Weights of a small transformer language model.
Training: a variant of Muon for these matrices, 493M tokens, 7522 steps.
Each number is 500 + 40 x the weight over its row's rms, rounded and kept within 0 to 999. Layers, rows and columns count from 0. Numbers have three digits each. The size before them is the row's rms in percent of the matrix's.

# v: layer 11 attention value, 384x192, rms 0.0481, rows 207-290, columns 32-63
# o: layer 11 attention output (transposed), 384x192, rms 0.0576, rows 207-290, columns 32-63
# q: layer 11 attention query, 384x192, rms 0.046, rows 288-383, columns 32-63
# k: layer 11 attention key, 384x192, rms 0.0449, rows 288-383, columns 32-63
v207 100:572472478596545482470471522504451520439492433509461502521460447446511495449515468527471542463490
o207 098:532477488467530565584549541539553562484476482526494479449508543515475495476557515477428520430488
v208 104:515445437589428550484457493547483546517551573552586515435500449554528529529511478515460522498477
o208 107:557482523480550549469447564514515501410545526484495491452518550500513537453586462481520558491496
v209 104:539509491506416498504574579538476439484492484483490440518518517488410456490525556544529497510466
o209 106:519438487549475516462513511427519463493463553517496481502525443452487479505492477562593595497467
v210 103:536510537466543533472507518603452508487524491469486547501521501466461425454499475485530554501454
o210 106:497513477520493492508476558577524479515511481474550480413465505521546515422416570543465529504509
v211 106:469537471455509474481438469485526555511539493478551551473463527440418602492558528440521458458462
o211 107:515446523504493480513538487499466395507461480514542524443484478485483577461498505469528490493551
v212 098:466526477518471484433544526459427476515512501522538510502514536540516454529486497434521556514491
o212 099:517465468519445511457476517523499396573577461528480504553527564527536417510500516563448518421478
v213 113:473473523456508512459453419525440475510425520483492498472493448509517535417428490497446596545510
o213 110:457491454553573455512473543441513484501461478443441443501506498514491429453561537534565575469482
v214 106:514504511509437464554528552500482499517527476501482548551485459480451485489461529569512463450487
o214 107:592468556506450456529501506537489498485485436521530509499463445494562510516450459507488539478531
v215 100:509418469527524549541529481542496486451575542515543552565493601515526586537510479549539571527447
o215 103:512475514516554459448520482474478494435529444490475433485484518519449546543492471553509429499501
v216 103:482502472515521483536555446478556581461484505510501452502469564530548449502539508493475503495555
o216 106:487518507467514428432480504474510530475549460534489545520463581603530480492548495483611505487531
v217 094:536499539555511467449475509464544445424464497445437499552537463538532516478492465494457484482534
o217 095:535488514523572545458578483502535526535467464569492449534574461467537406532533504508471491568525
v218 105:548549509478500459473539516482584474564480450553478559517441551446531516460475566546468568438505
o218 108:474537505560489517512537537491521528481540513559479518509487495457577588512468518503543539530449
v219 103:525538570483526526434540532495422456555530561560523490515514458478543575425484442496468494543521
o219 104:450505456520447420537527549449506566493455575552504486505499485523449485410459514522440501452477
v220 101:493497440605508485554432454531503492496443527542460522539466491472555497441538510438493504550474
o220 102:529487509466491425580494494501490421497528474494474454507516476540604528473496523513473483527549
v221 104:499558511499504570580466564531549491525476457534545495497544524540494607480471553467448500579451
o221 108:496493504459521511538561507538495501488577512445470517432531440516527472464414518466534433477509
v222 103:533474426489586548523510440532444484514490439466491416575556473549449486497511588551536506557493
o222 105:526460465526503494497558471508533475538508542458472462490519463519465529536530529495511452470547
v223 102:461552506542443528404481543478441439439486528540550493522463474585437540510519482539504494494464
o223 102:535482496505575456503554509452532535535541488511503514524499508471487520533557480495466494448381
v224 103:522480493469518482432492417471489494528570561479488522411540525495451502519555540558476486491497
o224 105:441552503543429534508465533549518535470493475547524493486524504467518511525479501557489577466533
v225 106:482511523517525497450448510449485457484468557467516495457510535566490524559472489503480438508563
o225 108:523474490487606513463523509461506435489506426512523521502535506500524544494530529398487579478460
v226 104:466536522537532516400531462490402487501546470441522480495504535501495444548462523525504423507518
o226 105:436484551495491547502484494492491466514551541499518485479567453579478508514497590500491509488496
v227 107:483528480472515434514412490426520469457490536505531459564530439538431572480566508564514516525493
o227 105:419510396471479474467507499513499508465506514509502462495530494488501527515520515552525502546436
v228 104:500484550531512486524519533475415432516477484463588465433602528488541561542506451497458491540576
o228 103:607484484545465474492534476496459538500547496486475539480544566493593514549512487490556429467548
v229 098:555531477515477453507553522485525568485558518489506523491543465549452446467518496466545529505433
o229 098:446482526470528471447496498555552526543521515492568525502535442466590451455500558498451457529540
v230 105:530507532420516598483464496482496541432507502485386514509473522543496511545434508535509496511485
o230 106:555592452563530514492520487469483471501524447496486472546491448534501536517441459540514480437519
v231 102:520580482549538386467475557435494519521502555589487448459485553516497526571536470550545526529475
o231 099:557491522544476515511518520461590461481559490458520560513521503531518490493534517476566529463503
v232 104:472519492513534532473466555533476468502528481468566502446573446458454565495441421572492479537542
o232 107:504525571454537497524464459501480506492474523512479484533505568467525493448461508506408555451513
v233 105:476489542522435591495449508471483466559527534490503524495449460496441456475526502564528534510415
o233 108:361573432512494441483479504533488445450529509494547552515460569441552567477485489505605528463539
v234 099:501583519545537524509555576533456496458607538536501578541525478483469463532519472489562463549525
o234 099:520467566464518453528544520493533530544485476478523551530484512440516478581471536482534490488462
v235 107:460492581494495488516429475533556505458469519532472523490506420492520453476528462573528500473530
o235 109:429527517479499537502549517477486580472506445516515510529520462494501504565481454481465454465485
v236 103:523511456496485468460471476497502560476471528546553504415446474587546552430481476437490524488500
o236 101:537483463493510598484496472553526466495536528488508556487517474506597544459501520504549484463514
v237 107:471487510484488510473479481538446463523518465427521465520423478543524470547447518519540444450519
o237 105:487509512542485539511492565524509515546531550497520391452471526475536509450577493436511580448443
v238 102:514481451522553449549541539452489503516510521451578451555465508486570504466537428536564486536438
o238 105:497474491538505414467386537547523490500537545445487562554501471538542488517551537474588493542485
v239 102:531446579484514505481501564480478529520514477471572483450486480537472498602490492448583549475490
o239 104:539494503437548521453509475441517552545471431486505520494462553499515556462508462576558508499418
v240 104:477468537463513524529511513508478470528496529508501475451469474547408475479462482538459573453511
o240 104:572496491473547500467481490488585544550450489473503459454589531553474496535544410507462607505475
v241 104:520440436539490492465478456532540459401467519525535477522532500501527607487478530416535496480523
o241 107:468524501529558481489486538485526459493461489536503494493542575482486513554525575433496456523474
v242 104:481533469553570455457491525521503497552515530490486439482560508502506465504495530528475558559548
o242 104:554518520567473549525549476470487440566523558493511570530584505516519454557489505421525472519501
v243 101:475450467442447526456467564465533510490495528522462438462577498413438431467589466466559430530459
o243 106:598530456483553490490455469474422583564525519483488469456484514415498514506463478542487507517548
v244 105:466458499516502576508499511559525520448584545463572543452520505526545458506480472434475468509451
o244 107:514577502540478531481449481576462435529513565530519488495484526484414580474494546513481517483528
v245 106:488539461496520456546592552507559444458516507480503466486478512435465498512554459544596523406506
o245 107:461483451450551504435524494486539492506518503476510508557537427449501523562539486479529394526577
v246 096:518525430454518533499439527512488524495537522458408578508481442571481471493483566524578509464447
o246 097:460499542514452605478563424517485458425464495491502511489497421486494532422479486470509546514542
v247 111:486518571452504451469532579450505528551439508548497531517508547494529533405512466445443544463467
o247 113:484557583530488458513580473537503549490510491540522606528537428505472507485499568472452516576541
v248 105:525460488540536523422565473463476541530407549468443485525430461505440552480468466572488456496554
o248 109:531488535574523438537517497556553541454488428438608525478531440553524407516490492501470514518449
v249 101:544547513553467519527476521538400460552505597543546483535497502496487394492462458480456594490537
o249 105:521506522502512544472449550526517505538518497482463526531555497523483401500429492531563521541481
v250 108:523473491540500462522475451481517538503526516522444487475453446548507520427500559495525496490485
o250 115:515472531442472569488491507590415512468508476456555507422526473532515482454572491521591482531530
v251 103:504473485508462520573546448497467477443491507509516567515595459507534483495535485547520520449554
o251 105:531494477469494509543482482490592497505482489533454539495485427446467481446478423506457532437519
v252 105:466489508511519472510486416525505482550577547558519506526540573515475527529518464490527496536508
o252 105:499515568511473441506469514500505420525474587495572515546534484632554493487502584567429451505464
v253 102:457550419512474484514511491495473537582500573546494563462488556456573355538550578454481535540522
o253 104:445524510505479548471505513526474459520467487530519495483512493544499450487555465549535479549440
v254 104:554475486468513513474460441512492475528466497598537432564516532535520440517526508471493517450588
o254 101:424459538529427486443507454478504438434541506559474504510513465479479508583436452519576551499424
v255 109:533510459511518528482540437492538509422552523532532507510515502517491525457502456504529412491529
o255 111:483497534443463468470488475490548362511502478501511516450582497431512410484506501451434475473433
v256 108:527412537442542495442535470440511594524459519533458585551546511492500472539520492503476449475525
o256 107:554486563493475474498448511509497465520407560497481461434493486443522532489462508564585481544529
v257 105:472485430548520534555490505520483454547480487452500555500514515509441534513459469418529470439503
o257 106:433591497487482376498483516570529499562465494478580403456516526507515509512514510479496557477481
v258 107:442516438501515544581467516498446479556509473550474500557546518456542426453478567507498480417458
o258 107:474528354488609484523504497465439547542480522495491470453464461490500544495511445491475502529573
v259 099:513492478493512437540521478493512536465558515461484419480517528534574538527505500558487510451474
o259 101:491554465491491516457460514469465491501497461482474513500453500560451551453438505484515510539452
v260 101:546433521534442458570444446451472446468550432428435525474508446534565508543443457435494493456519
o260 105:515526486493531475564578443527584448446459491543492475445508516526535463511565519483478483444505
v261 107:552513505525475445534477554461508560548533502549489559528494411472430496553492425464506423476510
o261 114:550538521433518452567515473605496504455493522503508488546481551498498527527489541557585447456497
v262 103:540466569459471524571464410543500524490479484486523449514471462453398452555503519477381492497436
o262 104:453528492447486594522560443490460516496471524492523489536445511537481541473502457536514439510574
v263 098:499547487505486560483470540526444554496484445491556491515572510472539513456498485515440534496536
o263 097:446553547460435517577541526498448580561496528477474462498493550529496538489506539458473545510485
v264 109:540479441502469477444445503519575481533462471485475522465468472492487500515499507541507475451484
o264 111:514519574455528508524481413417522509508473471468535442534521442493510470471485510477483512469550
v265 108:502520454554476520542542476489546519541443539475555518530475524624500480553488445452437515492488
o265 107:522566441511447498510474437514521498472532460500508486523510494500535455489549496492520501466504
v266 108:423532575438438441576544548575570558536506508543537455536413489433471490538483515487429544549509
o266 111:449489482473512469524574533514391523488509519460495530493521541562457504568495563583475557513475
v267 108:492540528509496505466524488517473530529485581548458528519580453531429545519516481489455473492520
o267 110:533467516516522526574511471515507481547492448511438529469488524468542510442508559547490512499473
v268 112:456532536504519509491609573474495508543499590515511518473464506471582502431480536436545477486460
o268 113:566517431522487533550516506505503571508494470500571519476531485428473429506498502560477492457489
v269 106:483458502488521538566470481489495483471489491557538523539478508483468515485522430543584394528496
o269 110:478390496458503488395470503507425503434473519436484435528528495536520598493472474451533501525493
v270 105:435511457520458553507524536480573595509566519492527515479505424456509525535564544505574560551417
o270 105:466512519530513485537467549498480503490487479492543519453519537506459522441442499451479440484467
v271 109:483456542494474425440496558500583511490541524541541539546471500514520493471513451466496556476505
o271 107:454525550459521472481493478562470471463560532555499571565534519453566532526499528541476480453513
v272 101:491556512467528534499461440449528527472489551549474535532497442484469534518545545528446542537480
o272 103:436547462535525515476511509447511476479512513422495539498472456472495499486513546469470514424595
v273 108:450509506437479522465507461514520473578518515478565536551489521584456487532504477502425483531484
o273 113:524498426534443457492447509536520505539527504474475489476440495501522506524441447491566456440480
v274 105:492505550433571504534473438542535517556516533521517487556560467496524498535619518465458480468467
o274 110:554466494531529466532458499503465476485484499489516474484537496542402467500531474521497485468545
v275 107:500560490480492460459506526532542484507472493409546516480527472450549471456559513456461533528493
o275 108:430490497446510567569478490460528462519522485508530440496541489500546512493417515530495517517501
v276 109:423499509470495431462487522474531397507523482565487510461517509505586514509501516582434509577485
o276 115:503477530503496564491526480500473512520497489516472521520561511526504555491554595555486479504527
v277 109:495496487544478572529495489577447468519550539498455462486503472472522503479520541474519477509457
o277 112:463518427526473494573484518500455506493518436525371539494500504464482430484484463442556480490511
v278 109:472553477523476391552522482584486494488532528517488528481483449493552593446466504419552528531507
o278 108:482414485484528459519494518573566502508555502559502527481504517477522536462548462527489497465542
v279 108:517562524449479541477588496547486470450560486417482456503498446442490441529530588469502446479538
o279 107:518509514440451595453540492463520526490412486467462531482521498470536486433517555473499480487481
v280 105:516527523483535447439422544473546432414543516465408506528489506567500450429525466531512513508460
o280 107:413418546517519563458537498486532489536427493553496600494512541553464469469451535467470476523473
v281 110:477462474520569523514461523487470592525433558499575471514441496499544541542504511473566536519404
o281 112:508539494539531392524482521520491429519511451535499497445563456528476480405534573501548454486452
v282 100:520488505429537485498495458472455417480502530477461594499394479471459490536462461500529504505460
o282 102:454472460426472476555586442544503480489528458490471484508605527548519555487454528475527459470489
v283 097:564438533537453559472581526529525436473503473458556486496529466463528466514592584474504477469503
o283 100:488526471447570520451483470469533510482517489507506595464437566509513503522567441595596543449496
v284 106:506461460484462514499409507489471540474533496484464508461504513496514504585454419492492474481549
o284 107:511554476498478437608543507508481428542529453502495468496442541526498501480465492499529453539498
v285 105:536496528582470539487558539507420553533561467539515466511538582425521455448481435447432513539463
o285 109:425482521514494497548457482493429500548515579508521527454470518479471478591477505561438534494474
v286 096:483441562457524518559476568449435524487516513486540480474558542500461609465459439490437433462462
o286 095:533495504530445536510473541516511555524447481477457374529461454474546560539502499511468513475508
v287 105:563462468543565450477557537514462496565486446483530535504421502542549527537521510528509486494494
o287 108:457515555502498480577479458523547486465517534499482520466436529408506457470500414475594529486458
q288 092:521483442520502472431508435489508532423573549512471567490426545502476487461466446542475507488567
k288 093:486496414457444515495481453494435457523464529545566471513461533523526538520485498485488509572571
q289 082:455512525525433452479495422478507431439528408480504572559478526534496480502498483492471550509510
k289 093:545530508497507502560528499573501463496639573462431423556480438476515476579443452511473482457530
q290 095:536515536534524375553485473469493488429439509522480565494472527500488545504462564514480509524549
k290 094:509486480481493499541494511609567516508430437457512464539476487477517533512536446512484442464468
q291 088:530490462507502499425516477456491523585466508433451479489538494548557532500514441472453552500488
k291 099:512565568474541508466467558500556551465484493547482557473462479481419448556470578479478464415482
q292 078:514599517382505434506504496484526486483540532492463477518488526451584445561441496519514477537514
k292 093:523613556517500531526465520453527570475508483485455524470460462544422450501485577532512451430508
q293 094:523461488449410536509544572529466568521535485493581482546479474541559453533540434472609559523508
k293 091:547558556540581447473456495448465550495550447445504497488534470511490463558429496559443496555540
q294 087:500481538490559509464499579526502525484463503533430493466478455457510461447525506524390450494494
k294 102:533483530484375463481510453467538577439492537448492481552547567513528500546485474488526528543523
q295 099:526554511502532433506470479501469486427546456484434529481508504458478554468440546451441471476472
k295 096:506554472468517443454552459442539520498485495460485490548484470514509474541457499499551493411500
q296 078:509516533455492537520513503523499496544484485477535476503524480551493441483510513462501531502549
k296 082:477480523552439460461531513447512507416442534472489556561480514501498521533492464539521480559493
q297 091:489490505554552425512440483470512456466541522452471504493514501428455536463506545505427418455480
k297 097:561535440496467467463522506488573514399434498483509489568549527501525559537433492529557529453487
q298 095:426555463492514408508541496512526484454450547492464428531463465493565491496501506446561497473509
k298 095:515408507481487505496476486520487477526501458474505463436461494502522600425515526500436522517528
q299 083:475511488469463546517562515459500505482452475556527438502550533524498510534507452480605526527549
k299 094:458440534464529545507506543513471473559518468504490519463467514478492499466568519477509488552522
q300 084:530431545440428538453581499496486560480503481549464504491497514476521501533530520450490565539519
k300 129:511484568470543572549506517455462446594552506533508480416430507496508492448580497475480516555508
q301 106:519526536424407551446533542545453575509461518527524484518539574548527490547483457495513568520535
k301 074:475500540464447479492492451440497544475527567468519502505455432482462533499505553461523512470511
q302 102:551460526482512583513493489608478543501448510452484526485550512489532519486434509506510503476496
k302 096:527614466523462548542500523537539479483431445520460516468528443446543570526482496489455507521542
q303 102:556475514448534475477544483583464468597505478506531523475481512429451529589467471527500470448494
k303 110:477494522449518463502513507521498475491463481458503487532588536492476460519442418453523572466485
q304 093:444477487500510496490453569512479485465473519479472440527503471557494562473477523418649524423536
k304 108:550508447538530499470420534543480489403471533472520493519472534551543504522601495575475488528511
q305 105:401461442490477507489471522548507401503464462439477563494558461488466522474450550434485485580483
k305 098:464484497517477553534557482439502448435509608433535470493495490428459503448495558492451484523477
q306 100:562571454466457472397474521532465517474543509471492418446542485528568508493496517566533519494498
k306 103:447486547508527551423495496587456542486561528512553510517545483515498521514480558574465485466556
q307 095:490515437487581576469506462460477563527535394522475497517527505512456431490552477495501462521532
k307 102:480527496460487566495547507499511479506569403521527480569546530470473478579498491530458521521590
q308 095:471534485477477516533521435515526583552497481537510473466462535463485458504474502530448525615488
k308 101:437472493546484484566482507482511578512505545487481458487463559462508506503483586510507539565504
q309 094:551548518529517543462515514530439426514496480483470536563520471457594534534495553516519482471552
k309 101:508594469462537483506485503472529490499533441463402544528522468479521502523523518470471550492550
q310 090:567497538445553558459471510476471469480518558566499515492470519510457494517396514519539518488491
k310 091:511504497485512481515489508550474518538525525573543505512496508481398529528476530502522482521470
q311 099:526507587462510586444480484498509530485549531483501505541527381436553525552510568523532571567528
k311 100:555575501461546534446511470547537510474480481551462527527542453451488579503561514517455503461498
q312 099:519443479527508494507501587492499507484525493509454443469423602473492488552511460472563488575557
k312 105:536463505524446490512468450529461555507501531520491473482444546488545474542475553458487494519489
q313 094:465420480479443454467519505529535453560487536481480505491565538504515506473464580475454492421518
k313 098:505457511512466464454552477487514501490480527472521462526466562459482528478542488488460578490467
q314 096:526514505443506556520542530557533552541530499526531545522493514498542462480589547491429549491525
k314 106:474539475537533495469503502509479547487529499484572513466515511528534508521532512447506474506516
q315 091:479531486490591514560553576568511550515489465548499490548549461474543504557523540554495424565502
k315 096:477448507433512515490538596547481493550509466466464496452605470550478512572529536510480492528507
q316 091:462546403458547462470546532541545449469496523555457507523515455445506541541501474505523430476538
k316 101:401448465581498529530482488505463590474511502493477456415501466455515498533512513447502502462498
q317 092:564522444448421443580529398508454519449441484512568546458557528555512545498450483431536463528480
k317 093:505494475543478507514530480509487573446438423501520558447510534523507500500360458464518512500484
q318 097:562584532399490528466545519553512527450474459539507509513489469489517483462533462507456439524508
k318 100:515533552461599581475509539526494572483482513467467528508486421410508502422491497474515492476511
q319 096:516494487556518429490477540405542476440566512528568486472470484516533455502493483530550471543430
k319 097:523496456549423462450533461520514541505546445484515480403434505509568465508442450456517507523388
q320 100:490447450422408515514501533453482496448534542521483543459490579560464543552550483476599564484473
k320 100:530513462482459414533473473418495463427550548586551536573445532507489483481531546479508474538495
q321 093:512438568496503457484518482529571547561474564537436500493521495481522594566526528512540437554531
k321 098:477541457542553514478505511536598527528468546546478517500482500486454548506483549571570441495473
q322 092:493552495571471451555515487520473515487488449465528479495563395499608442465468545547453530468497
k322 094:486438577487487514513521457471484538484513488514483501524503499493547477450539455473432561527512
q323 093:501452515537473489491447486455408412476512501512505444485430510537428491542535554490535526460479
k323 096:504478539529516559529411488455493417546534492504479515589478519544485447543548558512437547498494
q324 096:503484505558452539550506502532491498496495560472548409508568422490453490560516463485472525516522
k324 094:477489502528452490573561494485420475480501466476480487448559407495434449419551503569484579460474
q325 096:532590543554466506527493520459510513533503553420508491488463484565455501500560512486469501438476
k325 099:530534502516578462484519451463438434539419510463517505465481466576499486492534523492481533460466
q326 099:467518497453526559493528459466465483413462530540482579471534567499477473532558524557536515556490
k326 095:415565405491536519511464482458528483485498435531528509438514537558411508516530506445591448514497
q327 089:429509526441522482437474517518578443430521542434470523494506534513535586561500455481591453489490
k327 090:490496535481512452505486535472455473486487564429492487447506503453451506594530464548436478522563
q328 104:489533415521456521468524515508534529470555481484503470430533557491514434488459530535447460538564
k328 104:564508453500494547497485520506479533495503511498552463506480535486557512532477486411488451532489
q329 095:553488536489440453476467468480468462536493534578506474513467574478499513504512514501473548501466
k329 101:567496484585459489497517511455505500495505435507472520570476518518468574501476511481415531464490
q330 095:411460482598511543537606522409510442498526506515550502492517480494478527492535546469483500546516
k330 098:443449499565486594515562510491497536554428494512515451486488558443451483463519504514512484484404
q331 089:538481528500480497446590495520475564529587522555436471504455550526486494463531448484522513522480
k331 092:526502440520510497503436544479558540509553460431464476541435470512479520566461522448531515519465
q332 094:451420515487604535522468550524550448534489521497504481536432555475529514485542537575452513508504
k332 096:537470476483421499516476516508546546533515514498484442435506545506493478548565480488540489513493
q333 099:474506467516511511516485511457492428560486437448526551473501525543560504471527468471583514476478
k333 097:465454504470522482513498510456478432499458554519525547523573526481527533521545476554519495577540
q334 098:499403528514456463535465562516507574489513526514496498522538571496488475524540484497506422493494
k334 102:562490509505463486444511510551474490480467479542481486501515634478505503542578462499497465530503
q335 098:537526491490494491469491524528546543471533472549472479496533466476483499468520500538470428582552
k335 095:564559529502520555505490491518523453470487468485480445501454428430540508504471555505556501485503
q336 098:402509545466519526483570479495496482560505465572538516486528541527537482548556488453536520526514
k336 101:444479547458506526503463509515486490509475444471487564515586503477503470527497448453488537552506
q337 100:505515544563493449554569498584454540521501445524495443423523504474461444468447584460508449521445
k337 098:537444488480452446441511537545470484550518531493469457388504491461515502512414491460472523504482
q338 094:460445451491398519531507447505515482425521467468518571497523498495467537509477528546515523589530
k338 094:517429539516414523522485454523426466463506506469532503502492509532493546398522548487583424548515
q339 099:443554528504480469497555531533479529436568469460469520533450504478452464544530477508491508448525
k339 097:514505517441449513485492511476498510459457483443434483545512438490520435528468522506548502497482
q340 100:520460503475530544530467512528517512561514562433519449428503485571517483522477496453547463460515
k340 104:468375496541578545469475526511540490415513553506514520456475524532487451543496490448457476494487
q341 103:495484496528562523468492534468490524554543543444470520483516466581478507423504451524435530449568
k341 103:434473486544571558511515503514554463507546508507477440474538487473435516491499538482477521484482
q342 097:483496475543449393556502509506559489490478503503557516519531498556444441507558534481472490568569
k342 102:571437526507426515550490530521477486542445518507549438587479549513557456527563502412504500487443
q343 098:434586553495570533541525496550543524445449446499492456548549539565476493491532447470468467489508
k343 099:491533514527538568515572492468552517435437471465422520455625467547512459475549423480459497487490
q344 096:476540484519470524469429538479461530424478461499574541506486546532451505499519568502548480505512
k344 100:479542542567547480471465595436512485420508464527472490487520589465524522542495479453538527540473
q345 105:486437531468513520492550501485508455460502517525528487516425500521495460456578525513457582447455
k345 112:526451536463485513473479449443454472497443537454542450459466503497463523426599513457468548514436
q346 103:490527491488479512499512467482486520473462526560399530502541582507507483498444526511557455436477
k346 101:491513500461480487422400540536526536457502506488520515495483515526537490513439417498541528534499
q347 093:515455562496460499506558520558512475434511521486463508525494502529550463430508551495493552476536
k347 097:494529534424394586520526543528455445502504467475456456492596466482485521446582463525486570594557
q348 097:527516460467554451547533504563541543508544507504496510493531467581538533485541533533391520468569
k348 100:472469566455519499491511515620546444485549495528519472431532482555515528501511563528563484491559
q349 100:487466480552568500505516483562492462520516491497515497503489486472570517491527525486537463489493
k349 104:503486526533522511518543486587517488498544498524525493517507512504561531478515561525545536486458
q350 102:500494493492552492450493483465536512461434506537418477516489528449445532511550461518510557501459
k350 103:451485552507589482492497431434517530489515561483472499499448538504473543461547469527507479407517
q351 097:491503474460467553444509438544417481483522488541495484456436573512469518528497497481502547498515
k351 095:561473520533464497498483549488507487542511440451523470543507532435525550520495419417434494457520
q352 082:515520504521468538511508532470494475503493497457471567497489501541458482539478521572568504553407
k352 085:591534467525465544468545483417482532526494457510503495505481528485527476469424507488516461551441
q353 101:477454523497467502524565472459505497540539464504499525489580567491539545502552514517519502490497
k353 099:463520490442484511507473506452567507560488458564589479555505519490538469497503472532519531505444
q354 097:504602504553511449512426510612509485491454482495458536521544474499496488493541543458577444514541
k354 102:498574513537548522504474463529443484449478484514489523535551560512562475553524521472560500555534
q355 098:513537539523499441520538498551551576474494546465442461465565512547538450462455491479493477525499
k355 100:486472563492520557493516487489575480566475501516483491493547444503559498488582548506408485481500
q356 102:561522597564525443477420605560495513435467475447451481541519510471528481511554520533531485436489
k356 105:535550562511493479437504471511484503460525506530506531503491463511609476531550448487484453492604
q357 096:423509493536492461458530433502495574467507485540453480454471419531423419503552509455562451493412
k357 100:458450562497493574496537465459533501473476471454536446548442470466506473482506533477507533487480
q358 101:529540451522505467542509552552484458475458547546549437539504515540539434523508519538518491521403
k358 107:494596513496558458436491501471494438481529463493559510504465528506529480466579531521541507477507
q359 097:444527520440552530441514419545465504438478541462462487494470565512535502467440520526602514475512
k359 096:460496524522522534590473521481563591441496519507548479542519561479565532571431473464507514530510
q360 094:411492445516531429466508483505471470487540476505540495541519461495509475541506595489516538460476
k360 101:456573454489557484434485441530502460478503484540501455428535487597483522501503500538467542482510
q361 096:466473442498495512519513491505444501506494418521424550500553442469518573502449500482512451493521
k361 099:464522529467460459505426492525528453551490559501444515484465483463481541499515529514502513446511
q362 101:500374488432461535422492529507487467473507527481565460511536562480496551544466492561488554488495
k362 100:533420481471459481501479427484524497505498554455519478538521529472512528544477508465510495493486
q363 106:470467558488532562484507476487472585555482481479468543520469545477510489550546523498502476498503
k363 099:491488424478576419518472550532515540479542448461461524474516525487430508549504421514501477534532
q364 101:471496467567552503484503564508504535521533542512488580443519531486466431446496494504499572563523
k364 104:490476532485469527558520507538484502508478545506540540469466495443533518495452513526500513557545
q365 101:550439483513510511492467545576485460491512525519485542448520486483543524555495435526486504475485
k365 103:503463485523513428480465537526496436505475557611469540461499515472538487550475404515419440448484
q366 102:415506489466575449449519458452480486459459419533461538454503516464494489462484499426480489497540
k366 101:391437574473519514556480446474502472482483530532437511482495510496504522494484444439458438494528
q367 103:490482538574495481526514528515496481496509514566494471499526472543489470529578454511501450533425
k367 100:524479468537489526471508481455559461501500384552502512503465478504487447504578480562458508491365
q368 096:462471435490500524483511549391469475480544484561532502513456455476516520493552462507524556513425
k368 096:525497439478520464418481498475478491476488522462582532514498501540529534527504487570472516508468
q369 096:455504482481505544508451437509520549466459467522579415465457508563485460503516519541522469525499
k369 095:487479494481506479516550424467516587430491526525535486486487491487412471492484560498519465481490
q370 099:458475488516582453508521516488510526481495517552453446487448490496448491443521547479484555527535
k370 103:497473510542494503471386485542484487563505578502483458510466509499566558549503492469552563534498
q371 101:556455434529504539414475488527458460524547537529510582518528464499457514505472529512455467476560
k371 104:556500484477507413517487497574449443516587481574510505478523435514532628514501491468536464472518
q372 095:544522450478512533504562475485545470435444490534490548464537496514414449465459501561476508448515
k372 099:469545454503457517410548542528478423546493564608445501495500507543491496490517441500523477490483
q373 097:431507521564481494532501493537504509580467485446457550552503507450552470522428507456547470498509
k373 101:491519499534447526545507529502489574529561532486502461470465472554511457502489506555461497492522
q374 092:518509494448487596476481491518485528416470561516538436545508505445472515470448490554532534501458
k374 094:530526477513481487478516537516505477492528536566578496536521503395521515509469443553442505474526
q375 097:479511491551481454443546526457517494483502486487533484456557510529551548489480524490508515500495
k375 101:440498561487459495469562502502435533495556506521479432476567527563532559449518443533483510521513
q376 104:456504517494469540498466522442445473469530497511442585477453503524564536500542521465615575505467
k376 101:484540461519403459472458523528454478514501529538523532542504541498549492529587487502506494490529
q377 096:562492577508456532498486474460477468462451542488486470526539575549479555503535514445489505461561
k377 099:590515573439449520521478477540492481500514498502464475438471504467471504523478498493498547533511
q378 098:489471543532526572530517470500543501511527488452438507509435512442549563570486518487537508586532
k378 101:517497483500547500451484479555526567514539604483521532483482534417499517534498438541501459552571
q379 095:506552484446491510526501572449550504419484497550539477426542529435516536419533500441478497514489
k379 102:453582533529514545446463465447447475443486523581539491509463458519485494432473419506508553521522
q380 102:534536486498497462456525528531414494522492513490511474539498478558515521496501479511504492480531
k380 098:485488480406515471518515573483520438392542456537488436475483516525477511475557542499476484530483
q381 092:536588504493470503457547437530582443570493511563455524553488489522581450494437419532517472454527
k381 092:454491456509469503459494515532527473587495542550517536457597379545518499476423476478511471497532
q382 100:563499520520492555490469426507474481495457552475587506469507544545524419493526508512592470397562
k382 105:549486467526530528436423500565491486512397460573528492494480526517496482545523476462518499426429
q383 095:431498461464414575489489454486457477440566513496554449488462493484458528515440495507526491566524
k383 097:487448496511490580479530531451541548466462473478541498499562495462460485474410521497458522509426
v288 093:525483581492505480581535495492504500499489491457553489445551489537487546513435482519443482487550
o288 087:483509422484524477542499473508491484526577544484491445512510554487514447514520481482448550497435
v289 091:450514476530477448513465542502478514456534500575491518524545555497624484535528494536436521499443
o289 093:535552480556533554504463535512487537534444484503589521518536471547481483518454507498521408491540
v290 100:519427563481489527453417500475453542529471531475564471527524477474464484518482418530459461541440
o290 090:467543483534561493528455432460515598492484501502512506450507499503465509473529529493549458506460